Each number is 128 + 24 x the weight over its row's rms, rounded and kept within 0 to 255. Layers, rows and columns count from 0. Numbers have three digits each. The size before them is the row's rms in percent of the matrix's.

# layer 5 attention value, 64x64, rms 0.252, rows 22-63, columns 0-63
092:198129120113093142140142091076160151153113133129113150119126110094128128179117128139121071126098155145103136155114131130153104129120121131133132136095154084127060116138151119112128109120131119
094:129165145166154131122114122169116115116142148131155106117119195163169108190135148132136120095170143143125115165130094126139132100151108137119093114107131106160087114105124109167130140117127147
079:104064142146124123141131166130134150141068145130111127102105159106145124136099128101110139149148145126176151170113114115122126133141125108156073145120179160110095138106118119103109099164116127
099:147121131134142139134141065155137113190076139135137102163145144116140160107128139147136146117126086111100131144138143119067131168168116144107137132149158172137132119142139121150100161098149124
098:141162116130158109104119073106119114149185153126145088171141137140108150103149115120128145135106130131108119072172132157123128158155123106129164127123087121133187120137114115124144147085140129
092:130123153091131143134123185170136121142118135138131177106109155139151073107132143134127128117122145120123115130103104145100145131137122152164112135167102073148125126132157125213160115128124120
098:113142061105101141116139091123140142117225132104118128123160087123134123117154139127127135138100135153080105145142151107078178139123109115129152124112111146143117138108140138120119117118115124
119:082154072113134107118130088079124125141192130142135097163137107134142131119147126133147148125111135146079120112117120122107125131083124124124187134126088125176149105116087113120121139116126150
102:123107146092136113132105223119111137103116115115124163085092143129142133113117111104132144142127129102193154103112132121110149091108142123165129131131106099107123151136114139151142079138130117
097:193147109091121163151137104155125151151132153133106136108140105107103115216131140140109115139128149155118123145139116129112107128137108142111108141110183125110061134151152128142136116132120136
114:111079156177110120108134121115116132070120116113145110165133140165130103112122124153122086138124123117101131189128160124124134120167126111117115136170095151144147107124100129083117180155134113
129:152076124148129144139127126137124153096130114119124126146143112145117096132128127134108094163135128160096132153133110125164122095139154122136094139180127148136147132129075123086116194199111132
091:180126143173108152124122112122084128112139102179136117132144083166086102140138132151136095136118148109102133175120127139149131157126129139118161129142117168155163139144114102075149168131128116
095:123155121058130138126102135114113123178142114118131138135167134105112104155114109141112057112123134126113139134127137105129142110129143111140121140161176126176120127147117114138185083098091150
127:180151141106105129132110165133110130118142119111132126085106127122113122153111083138111049139131138076137110131133126135103120075151114103125118146109155092115158132138125143132169093085131112
102:112091092133125102130146168175078131085141133160137168088139123138174125133141131144151198145130148160123146112134110128156128146120134155120092127121134123107110146132158126118090141172140117
102:134111140124097063126123164169085133170128138164106141083114145170176093100124117131134124123122126110078121117142130129148114114157153134111104134119148137179134118146119117180117116147112130
081:151113138121126098132150159150062155122139117136139082091093127138135123137128122173126097120127102196062129150125091134142141118138116121113135127110120120134142122124138103074097150100144138
112:122170123094113104116123160142092132095145152153126155075125149116149143160128109119155135121103120094162124085135142127123141135099099135132128123097105117102130137156175139159151065082152126
097:137051126169098148130148159113135145138128113078146111102099155159159110099118126166106083130137126127093123170105127134127135092130116107120138142152109107119124138113097121088145156163133107
111:164087135142123102123124135152094133082139102125144121091107138151116105091118127133117047129135139161135124140124134109143117081163125107117072125179163127139139133109099108135109142157123135
125:116154128079121104111120118138103104194129154148123171119131136100154141154138119113137155100105127113119126088151129147136098163124130142132125129087164118149098118145171116173154079088111127
095:107145119079110095108120137142121126117144133135147140150159167172144115145110085149129060110129121107130123137132152150106162110188128123129108134132075153138145115118135119142178109081121115
101:144162107120122137133122159161160131098118117129141127107111130089121167146118119116136090112124113164170133099124162100121158074097101137131136113140099098110103112147164142128116091070164158
149:084069129177132146139146144138147145131099136145109132100107111135167116113138162129139194123135125151098138150123096135157128147104147149123145121124101099127111121110144126119075163187140129
093:113141098085130135148122165125057125155130114144116157123156068090133143155125123124129165129110167125150141132130114110140147119094141159136147125117148109165097134148171114120144105071118147
093:097076117152122167120145125092148125100106129091120157198182118154120111125145134139127177146109121117117146147127129133165128142111146129124137128111096117108138141137112131093140178170124091
121:099133129139118103118137098124129117163135148128117139128111120157157128089148128108137218106099149132088126137137096164134126197133148146128172125078096120139120137125143108137096128129127105
131:140094123158129141145133107122131157075135104086131118149135139111101110129123133138110073155142131178118135160121125122118108089144116101130095143157177152107137120123075145091145170172132130
096:105095160113094122104119129173134153138131136121106110126131114096144117154122133147093155129119094128050143113130110107118105131084140149148153153159117059143136133124115149085106161138128124
122:180167129139121133128125136090119153128141119146137106125137102122119113169097103157121049150149141107114132105128118117117144075112127114137120145159155151128166136113094143099188157122134143
101:161156129093121120134117164174106150144164130154120135053080124083132155127125115112123136129137116174115135094129096112134126105106107147136135129124156079125111147148139129151103093096130154
123:107142080081160145125124131159110132087140122167129184167186091118142129160140115115142164149111162125166156114140118126133143131112122148141090131103109134111142150153173121139153136125109121
103:189139123151155166152127114107138130094130104105137104127141111104085129113126142131108085175162137134153119131115125122140128085123133109127126128166185149121143140148076146110141163176137152
081:120045106142090118132159195124078146127139132138121137079137147142184119105121123157151089119115122154087129175115110137131128101113120145131138130118118107146131120137142120153144125137132132
098:093097131170141122130141093099168131116101127109141107203161160129109134096132171106126151120140104163102140183125160123146106145152124122107140135119115163123112118127089125121129162157128123
091:128123144121115080119126125134129119160139170126110122072077165144173116094122120126138183106121135090113119097124117154118111171128127124142142141068105124112100143095143128162128091123143113
119:165164145150149170136131121152137113080139103133160138158103074151074141117158125132134122155123134155150116137140141138144120105185115117104120110143107136112151130146136116083073164120137118
091:124156144064123096124116116119096155170166141109108117133148139133119102177117101121116083125113106083087133145134143112139144115099151119143121141132152177146148120127111119129180108087101129
090:133207115060165129130120126107134114175134114137140133135143119074112170188136115135130091108125120133142119089149144124126127123122139114129142122113167148143134117138146132152154095104110152
128:149091136179116139129129124149145138060133109106147108140098120163098140103144132113127088146137124171152111143130128140132123109165129117108094127155076140132147127119117124083079173153143106
084:140158145088110086121105083120116143104152125117136085135135123166129110146125106148123082118105131144081096138131152144116126116159138094141150132103103123177176114082110133130139139072126121